From a checkpoint of a small transformer trained on Wikipedia: width 224, learned positions.
Each number is 500 + 50 x the weight over its row's rms, rounded and kept within 0 to 999. Layers, rows and columns count from 0. Numbers have three digits each. The size before them is the row's rms in percent of the matrix's.

# v: layer 3 attention value, 256x224, rms 0.0937, rows 154-181, columns 112-223
# o: layer 3 attention output (transposed), 256x224, rms 0.076, rows 154-181, columns 112-223
v154 095:495523450547487534510583451480408532549515424478506469510550470619493564525585526487525518523453423531588437494469516535570482467510484572488473675513479537516347536550491492590402447493519439501547563522502551458543515524434405491524506520449460495565553491447484506483459472520465535404472485561507567483495535513455594510446461491646
o154 098:566470553503440515469503570547527452409523578567502541493468552359487474454489525532494499463526546450549493565512519488480495534459556420428520321592468450499640440542516467364497580449498586445458425448511461560441446499561522514419456425511550403496522463519451502538599519398509466526502437548467485510486501506530472425477575481449
v155 093:537517519428500602551510367502483528476503514493557496487464502529532458454557482536418440396477527493493540566517528361474566494559540417536461484549483542422538467467471503540504522465569409484505461479544418520471495414569560594424485496489608542505575599543592533473551452486501490518464482496477501543511539434361474510485579465473
o155 095:540518501529490416480421584534468472476463529478388423534547492525511534576412480440546541573537455507524515411529552525509458521414465450519546555472567478608459536565436535531492504586410533494521538513521559494501497515452539397526559542471473497501474386382446519500435476504538490467433471495500546503491467538516491518443419527496
v156 095:509565440469593511538444524505508454515488453608479376474492494595457529396546488530614448493506516542492565601485416555510554459499474462540506530502567527485469532435553471538491393411483455468440450526481373476373481542442500510481555443537476390533517531520533438564487464452474534482404499447461496554509502545414522484545504535565
o156 089:435435541508425499496480641447500524577540523420526578515547552398517467523425489507539574444570530506542531409502548477555467574515513510471504426503435499496538470485449543397454492521539441525521458486515538471571504460531616454537447560480534532477496475474534587460534564518453454487599449605484499506583517480584548494477605454435
v157 101:501466492517543431456587531499520527490439446463562459480527543572580504498479436527468479495500471522547549512498516426563539427426508544555499540518602577465585451589554501549427494443508467508524485550604405548486494573495485476548491553521610526487551464513510475480459455480464543574462517584501447534514465579462563508431427503480
o157 102:473521498432507498532408471443452487496473497498409522549541536422392517435519532465474553447437537480445444522552527531427556563580546559443410474571455498534468546459478534476495484468503490487548474486459633516552589500431422474492505470502494464551535459480486470483564520386529549512529597513498539444452495502560393499617563515476
v158 098:532486514523556456456471460502514469500540500536524479530410433517524566493451485479487487436463559464496415421524505612473499505572495517518469471520495476454416481506460603540494535425531627524471469475463560471572520463532471524525496542444506453451556551583508433469505560465485490615544438557406465508511496517457430447553439478453
o158 093:446442449544461489478526493531545502554504442427466533465501532555389438568468527548494508524507434565563497538440426399393536529547482611455507502454449429545543516463552498522454503560451436494495562481568470496422501483478503529444504359473526503553458435412518562571446477537513538466547594535526592489465509531546542478430445511494
v159 105:459539482505501491439514553447548438486520590475398549514547558457436426512472511496556459456463515444545463520530454445563544412544475539598447554560520534473571497580512558535546498508459470507553472573468402599598485446449543462477466482452423546551519555452531425510427520564519587416457449464471429507604509582482466513461489473566
o159 099:516427532472543468558484563478469542480476444527573461470445459460512507525550498446437552449554557549439477493450609512478478532513515491490503481456504498518374542474450458421471465454572482505479507435484561474437453530590465479514424535553528498429481381510491508468472520455422438547630540522386546461399535426481593507551471535533
v160 093:505473584512467435608460511459639533523349498556487515504523534512544497479486484528609460466537652473519485463513530428533551441412451466534512535456485503476417480479500559508528524368523531484451466549601557462476559522482524581477510467482474537545376509480469469452519455502564595477523487568540502441450534535392518520489518458524
o160 097:534531389442487545475470495526463469527539513492440474524471421447420567497497523416458494450482426503604541573455460544455483562568552472547566444562501489521546527551478488440498506600447475475529559493492444496511505543522451497512478457559521532489645441461601549535504536499517454465479551458463485447462447529478403577478570483511
v161 106:487402494442520555437471462570520476493485408523485459438589486458471565521505534452486564493391523436492531523538562498449498525503561504476492504453562532488617436554503448668530563532543487485490480501381449441466499509504479436617563441572443467501481495490575470447552560582511576581573519492463523448503569491447508545505524492521
o161 102:538520547528525416445518500468480559493598521500549445529458495531596465426493492462491462499489526579401482508502389477532481395411573448484487501501472384495397452431575481433488469534493545532531534514633561486602528500465426534446421520453448519545542565531462538556492523530519472475476511532503497584458433510449527466491510461530
v162 095:533448645504412506533447547462402566509502554415553531515483474467512547548493577403475447460457465496565513513463478515521521593422493448482486490524523473527451394505521535519518451441461532483565473536438447526521538572472446486543498516477498481551487565467476516473514550469502543469594486527441499563464529512463557382407511525398
o162 095:479541445485444518450503495559610492469466427499499488488519497510444453490448486461473542496533477561460560547527523544484481462475516580519473443521539557484552557557511514504492561535632527501474548395583543398455495455470542502491421519510538476424530417473582494463402497521521513543427540471512553418510444530513413575537467473572
v163 104:511492532420562424556571506415516526547416537526463537387522428483507465486487481521536574473478583465555612513537570508470467559393424498518544484467499542479538422500486422461442493496413565563563549415431467530509451460537577507512529348511562519473494485531529490502496521562463486459464564548503416518531452520499561485509528365475
o163 102:476549486457496566467480420570530481563521513517469504492494481461396519450412491483540465549462510578460371443562487465507562533538582483596419539484574492504395566507483606494487491635542481494500454621524537404448513488436504531548489638465504501544496564529554470472503464441548470514486504407535585541482565492492486482461529527495
v164 096:486489579461603464528548512588526488495479572433435628448474500579534415431546518573508489467462558507469417496579465481486494451506452666463495538458459468476473404583454546442530557429595490493476545472506519481514529520475516450522446448495514534484564501531476534520436461544487483436457428497552496474416522506493450484526518505487
o164 090:524520471530419471508516451529475470561496465502562374476473472479462500560464506454527537531530457482532511517500500486566495581426489322457515482547522508592591551445471482494532515626443483483515412504452515453571486507545411425440564468503558447555508468402530492539520494527502505499548459563482527488561466582474487533441565516550
v165 099:494480508454470553520573444519448532470476528536506538450395442551468479446491592591505470495475529473513512547464543459467569495466510531461497420582559584596492520530391535542446500491497474482365503426501505465534501511571559470489473449471589453490502505528474552529569527451583391550494543523456444527503417483559482519468438538527
o165 094:468478528435510488563537549489488506586551447495390563549556544451487519600471384493516475521546526512552506479427427488475458516497497487578501489478517418501496473510530549525552545528486513495612464490547540580446474533437522509470562514471430516499548535441472512507459435500491506499435392448580494519489543533498455554489510530486
v166 102:435524403574657619480537469552467557516474467504507487492475511545507512488498564575513490382455500513470464484480501402459518601493598491526510490505475579509565512571429511523536563557599533495422453525517526473522443453476529443463461480511570456491552510611485483405560492578455557549564451423443486464462485517465500419499512530506
o166 098:484490573469457452500526622435561492572536561528478536458557558454505476526510403463489484498531464439562521492535541569461472441503492452508494542549488371588562464516518498463479486503461499513488516508458502529540619568523502452489580475506418570543441498448522507500481443485489525523502444589558630537518549441521524561582525503544
v167 094:463436502426525454441458482443574477478480535568411432558559433435519507369529516509581522521423506488492494594570503414468399449503456483524473516515486528434464466468487471553512522465513502470341471442497540377531395500465522464526547484595444638566516532494495533623472541536580499560524458539490508561552537457528412527536487495509
o167 095:554483557512489527480438513572451540554568439470643518464446477554493443513442457599467360445578499521492510436371492525438528489555501484599555473463611495544523513560569487462502512539450562512592490531411418551475529494509491549467482533519557440414466474438493568437464493526433432476556570513495566466499480560442498513462487495563
v168 110:441621515582449527483416560483483579507489565525452577485505563529432498503456446552406470470531453539423593398512537464522558503551522551583516479517472569536537505419520499498480504493514470433528478506481548511503433526395519484483376447551576470478526436549506446496566559392464448450450442475567478415504476525520501548498429516502
o168 111:531403485441553538544460508399558454548505498547545414548499500484650436424509546450610495532482590445557470566501468568503436503456475468453466495446519460499482541522476521522540469509535518504441443552511437478461510469608504614575532526435441409566418538558530487496485411454488548552528482464409482521541534408426560467483524497465
v169 092:485516609567605611388522507455527489490464540554586499508435492563493450550478492429528473517518463536485504580440460553575486555495440543493492511514456516430550546391549505526486566526479475531487423557588557464494523481467483478480461501560483491497494506527428449506486469441443502428541627553526387487477476478477474491471573491564
o169 095:497563446474442487540456505473466496557527359516422519515541485456482523498486497533548434510467494379466489583569527475479484459530596403534463528528580554513368528583504452447537426564478439577497508444458482555502521541540551478528441509510523602449549526513574400512514501577639564533458437452435544466558550515433499482465505478515
v170 102:555499501514471472531542541485561559459499489534555445542584468544589530474491438507498481572504516515441439458489539571605449458508517582444536570541403520485455432557496493542421472539461556537435540512502557504537493540570541452550504588350486486499505450541524446460574503440526494469495532521446504557494451583542536466486510518322
o170 105:510492527518471590482552402580447428601504550493459570538515526540420438510430539480534533505589501505578533579557479499415499585490464489369410453449520529521582605459440484415544496489504494488583516540496510497500517515485499525449459483540430487437471524484497522573401555469455498576501475533427445502426506457503492562483483452552
v171 094:478513472483500567502521529425469534464414412534386557527532510384519433525418511465408543526562488496516485495658434414477574453489613521455553446439425457481560489452506459466525480470559464496566410555494528459533487480535390482531476511520460513513511535604496547572498438525420521506462453505489489521503499516519352588473452403529
o171 089:537551512499541479474484513485483424556518563414437516492455621579451567394638466450569498500391478507494451500475557637502476518547400480470583552572553531538437558517472488411458480565473487500398586503491471529462502490557489420448495454478454594504524516529502508462582493464498512557594469492513539505490543407421571512488568614437
v172 103:463508539473511435418415512541507501495414494437526419449501534548680582479503477531499460595566522550488503554463503533487476541497503602533492588574552530582487485383573609576483538573454491464496500579528442550483417485559508460497504611440482453419515404487508393563484535575567516492438541522511412446524525493469490421463517428514
o172 098:496490491471496536615551515449495469526518479520547569538527520394434492501459529533454546387502461526537500471449506487473495531549637423484445474445480479488534502532476443484479490372411575481554484518470516505579584497466464495643507369476495484604480623553523607441478422367445492555548479521465578513457499511512447515545437511551
v173 100:533486493481474517414408448514509579396466501490586434475601476480543487511533498604538486493467521487614527487553453558580521567514549563497572477515472381515477573526526560470511514532596486543540500508524436388503483490418509576468504470514505428530484505446426525559614540460450463478393545597572472485524474478414482526452490498505
o173 101:436497475474556558588585549575526430558480502515484574489471498566442565487452534423481468460463546547473416464473459483535453501393564474500465472511451671518495442506488525427414587529423503518417493466480601503589475451608518454507530585489358544423480502560500535454464489492452540492593449421519541482539470493517432453514556453480
v174 097:508507525525527432530478574527550530487536514518512539584551468535534411501554516477549505491537407524497578403474486515479472420467448429560448458510525444357515491477490505384511499456425647480488413437577516441468469561468486503485508500586495490462579497473468442545513438526493432490509504473511538508536438573514582542615497551540
o174 093:450488555575597536491466469485438445551521471513451478484489548446467542493509517580498513487439603435479342536554476494393518555584455627435489476547464518601470471514522486548435432570542426480473488463482481515474489423546483507523473530493586583482483464515556530506436494502521567455477485535499472455516523457532402444397514493442
v175 099:444423584582407562520395462511490508468457477444473518590558498514536515396487456477456533445506439547549432466581496502620517474565521504575496600484491455536439528626559501511567588452534441522447498400485520485477524489475479510501540546552551450452547384530493520472537528448570498439466524568556477453443560506443520521497472478426
o175 092:485566462425562495510632494511557448505542511573524429368476456462501558518488578461496456511512474437558627494464427523494452508435503521483445431599524528509550439376536603543418528558418580471571429536520507602562519473517507564540501479490439532548492508457546520508487527543445528519476487472491541525495475476535469463529500525600
v176 099:415466367493526477586564511527587485544493558501547457562502517544541435532481561422497541548543471548476477597557434548555460478502475476503502452508467413512434474590451372513568404441523503479492533527490450551445437422499413452533595526473468643451499547503518467546465490538524470442552450522464456473541419528536380593470600481407
o176 095:535544524475534578418532454489490472446522422499472499380468529486400535461525451526483516511478516436465496415501552439397516556483474406520488584498511589535434579478488547521444564611478521531528507535488625486506525536487598529535551468554449439420502486450501501510527495505442485522471527512411530509439562523489483535432426602538
v177 101:478387521575423434513479508537501481543498516573462477470553496545648511405517440512464530534451458528481513493576509479500418574458478553445448461534528457515515472478547502490441590511534487494530574584585449534437522424489570503435515427366469496437437485420426440561511497439464432479586519516563532502441523523492539460483522513575
o177 101:553545467451545563485482485544525550435443436459513500569482603503528527583511639468457405489572566463487401540404525497544561447501562472536505540484412540552521473573464451488514496475446533469544456458478542459520486470468412500536497626502540431479548500526553511495466538430521577539475453477591433481563421536469496552467473476423
v178 098:472537457514411450500535543467508583425546411438518553466523409471474485585549452474543555505436478437596436434560474512555604432503544496541462425500472459461532535508518553532480393524553483499554510496527545422500521460511482521410441497516609400507432447478580443468524488536469525442461484548577500552569431579569484506535521564557
o178 094:535499431491513546478498470516499545463429606523487498548537534508517523410422557520488423531494563584447540528466529478586391539492543553501478557487475523543545510480515472467529511512548498532473470469545519494450464516484513518463530576476393530440495487421413480420521488494489432582522558490416483407500532375420486535473515407433
v179 099:480476457507524445544538512489569412558471457556459464492540462437400439412569528583508464556476504437528530528444468498480510558484540497505398562489434450496412491592473470525549400502526483515468478513607491538604490469650555536472525573458536524427400465473563579477372466462452489430504556554518532494593587536461519502418473468493
o179 099:494575515514482624477479549511479597475554582508540562468548554490461582550463520457385546489515479526474498511500569447587521474394416438438535462551561553510550607518488472493442533489559520498535584453448501493354545532409551529483571446509553510495615426455393330563525492469566498515500502452542454411464454473570412570498522562501
v180 096:565557518496434359440483544439547509534465499471500485486562477584507553561495496534563444539520428577521449404552395443527512522554459490485548611396493480549470534434480542430477505474475533455471547501550480644517591471478580493590516442543540591444579420469482492529509496499479461494517471389457438495538614587548498439468503499475
o180 088:561427499533505560586519447537598496527473510519488464517399356395509462462392554549438508433462487511477479562394563541463491546493524527496482423593509496528466452489531484478411511575544538536464460486419452414447557600532459539523462451505513380598475450461565608516457446521496555552501515532431493527531445403475489565486559517505
v181 096:487458479482555525497496543564517552459545524419501498533547443506503543422526522504614514454498455467510462495539494574537550591580539532504470461438402463571452406615468583481506518503478475562531375507534520396388510518531523490495488541572545454468463478485467568485419473481460502455455588460623475441579435531533443519608441417493
o181 096:483522447510491536497585479521552480573474480512501493484464481491497474596496456517401500529562559508518519502442445400564457486443514567519458532538534531512542542447514485503405471537582378465418528563454448558523488507461449494502505479478376505438448502509532424576605472543489434537493472569442489538514575424467492456429515592476